Weights of a small transformer language model: width 192.
Each number is 128 + 32 x the weight over its row's rms, rounded and kept within 0 to 255. Layers, rows and columns count from 0. Numbers have three digits each. The size before them is the row's rms in percent of the matrix's.

# down: layer 3 MLP down (transposed), 1536x192, rms 0.116, rows 1262-1275, columns 96-191
# up: layer 3 MLP up, 1536x192, rms 0.137, rows 1263-1276, columns 96-191
down1262 086:092113125108108108134125056074171165097100101119101148197099096122100103130153115139109091083201112177144092141136186128131131133107069109110112123203162163167137134189086126142129118111106141069115135140128171149115154115089153164140192130126087122171075140187133138148118113123109125196
up1263 101:058171108126135136089131145101155111106124121090147107144144126108115107157058108138086113119108092082164116162106149127133236119086119144168136147090144193150180225140158130097168114075130089137101158144120137175136136142132107144099148130148122128199106109118140098113143205112124179105
down1263 111:129123152136107154109134137098137096140091066088184101138140092125062112099127085118110118157098119119156077107111125157119178120116128175109121170145150143167150123134124051101167119079151118128113153158079119159130185205128122083136143150155128110155136132119129087132105144145149121117
up1264 084:117107180172148087148168165191164089128130117116168109069149141158039149161108105135102125137142092161177127138101174188121131082097149132188102176117145126154173125130118157126191138083174121160146099140158123145146193162148092088188191130143093085132125097074105100107146191114121130110
down1264 070:163128090129147122152151138163066139098159130151125113131141102108094073174202137142120122190109183162095135170124145077155163143079122138164157151119083076142129190104130110167108107114093150161134118155123105114099120074108096156074150113165178180132136117109127166150187120066078122133
up1265 094:162110089108147151091171116167196128126152112134105151076125145156103104090150141150079125152102175158097151146109145198132116102111152131182104113118141132118162090184157207203119059091185133103141159145095117144098143098184079168094130139136101139179137158120118071116085122152107125111
down1265 098:139140138121172126156188138106123118079174137115132142192136152142091134112154158134041111088123067096140087109140143136159113121129128103058147172190189138116122116077143172150168140153059151042120111107154085138088122166063181102111178117102124087168124154163072168136153164112117129132
up1266 097:176182150121068139100105108084233170092149143189097126111103116187129118091153090201074123120091092127090089130139147136148113134114124129137152153043167123159159144156157152199174082134145117085104141160108150150178153121179078088118175149127079061131065131109081053136166131153133178171
down1266 094:133091136147143061170087130150100113132090101118183128156049099113153153160163110061098101112130137134144140106140131143116212157172128174105128054152063127115140131084103116102111145151083087131119114080107119122119109170125111116133091180134092127138120118104145124135159079148107179162
up1267 101:129099133130130153136150121191124085142096130139124123083144124114114165237101149120081125151176119155122102158128118094158110181091183178091085138126124154104073158123112169101135139096155127214115094105111172147172131156125085093124089152102110139152091057042088163119123103142149124195
down1267 098:157129069141140162156155143153050163097158195181058117135072117152087128127081147163122128147193118103074093178127115124106099174101093143159111071114056191171136180100108090138111107160134113114127108115183121076150156136162132079128088129166144181092152126093125072080143117163110134145
up1268 092:091111124125095100066137181135164131093155082153144121095128109156100148130091108186092136116113134081133076136153145126169118089117143158106112140177147195160072122149181109137216192047143140154139140140160142131112162121121108170181164132188117160118093118143106116096213114147137091106
down1268 119:169164133168151085136140127114127146118150131075157095066118133140155140094086119066117091100111114135156114137067120130113076124134109078136198110110097147142190139119113143110096113133112124134115149175103120179135173148120205095146053120075126095131128185112129184167085157099130096128
up1269 103:175093134169122082147188117130174133119140113051167142070086109160105118108147058193118159139138157095104093100116154157136127126138128107184101082121120111156132123148129130171150120042187123132140142156104146143082185126111119131135146133125126107177117131108107089107118128101090142152
down1269 096:118096132154080068117130100139166174110156137070107116123086176153088105157155108107106144074116124073108152048155113091158140131180113140172171202077134156113048170101122168102111187165179117087118142142165120126143125204091063070110130121127157124141120117146116092130130119128094153111
up1270 108:105142119121176152095160094133140106167081125148111060142146118154132109150094079133095165130076109123127148135073144116131119139037111147219102119129128162189108144163060086146144207111105117182132192204148124116122181201142147149195092150094105153169108062090081113157155112153082182136
down1270 098:109139118152132114108113151115120155134123121138061119131157183126119087143144130129126107166125125179136126096108129093094115083158134113063135156143139129131096217076164174137146111196102144101146071147158132113120095105130196170121175137136079127166189152102142166095193129119213202097
up1271 102:151123163150153138133113142105137107185133173182151131082140100117126147129079116125083107086134112091140110175124109123091103111118106145120148154106120111132117122154116157135125154133161124161125197153120160142193158146162148110150113119129136097159152145081071125183174097085132170081
down1271 090:160080091129093123130078132160072161114144142113106104182086129132118087193151150180095127160098108117111097157157159157161125153180132211086140105125089102136099145125169116175112126132188095137149147146072152107064144170149132157113097136119128153121176160179214134116092092105123117151
up1272 089:110187086088141094109140089082194132099145162139110138120155105130127106115147100169120089077133126132130090123148165102145076068117079097155145197119120170144114125128125173132179176141140126117101221161115191094098146131106128174208154108173077178062086088188108160153163170130141149070
down1272 104:105123146166113117152138172138112106155053141169085139085141100151139172131091125114122146136148171125099101046150096147185200185156112172119167058129129104138149108111139089166114151127179142113129079127121118135098153142120133065070171150114113113107117139091152082142129062093119137182
up1273 100:094164092176124112163181191153152101134139079149225108057196138095075114169087142143125088120178110141182154100113133209088140100093110168176084132064124145114143156141122139153165135119159077089163117170208193131151120085131085154165129124125112108171093082068110135128103130118097151053
down1273 119:218135104141139123078104105141076130104121200109118049148107071146110071075152119144141141119137150110104097130144110121155128123134128081061136131108069085149113108097133135153102138132142127120113169137036126112076165123077176155130135142174152112142127133100183146160139179098152202100
up1274 102:147073137105136115112149129130120076145091126143116150159096121135116108109112101136095132193172114087154135145143124123138099166130185187151121088106118199128178151192126088153161107057218124079128186148121138155103134087141121112137113096158132151110107164139025122098116149153050135160
down1274 094:115105128090133152162118087076132148146142116115100171170091108145087123097129141140146173090104164109115122125127131185110105151148154186119174123119151151148075163125141182105126075169129087144148054152133077163089160116138149113176166075084129129097098219130087123124101084145088144172
up1275 111:121115092117138123104099230114141127110097089107193134148149179128117104101064135167122084135141104069160137143146098136156108137031118194161071127150081126156140177145105114114120200110184161127137179195172170103136138138095113145129109095142146138120182134158134146110153111163057111101
down1275 110:094060153142127163112123171107118179151091108122155159183084140191101151146165167178159088169115095081089127088105131099063075137135119159071150086186092105122135088110116130158128199138156103126125130098105129135114102046161099110117140164138200180034170131071130141123139139122112072169
up1276 099:109070062115123023132126124141121108136054101113105115106186127147124164182068137120089145153158142119125149143079121137106124165137138154098118093154101133118120131096149128122140148136153172129167081143174123150094165156116107065157153102129131085090124052123115164145131099164168107197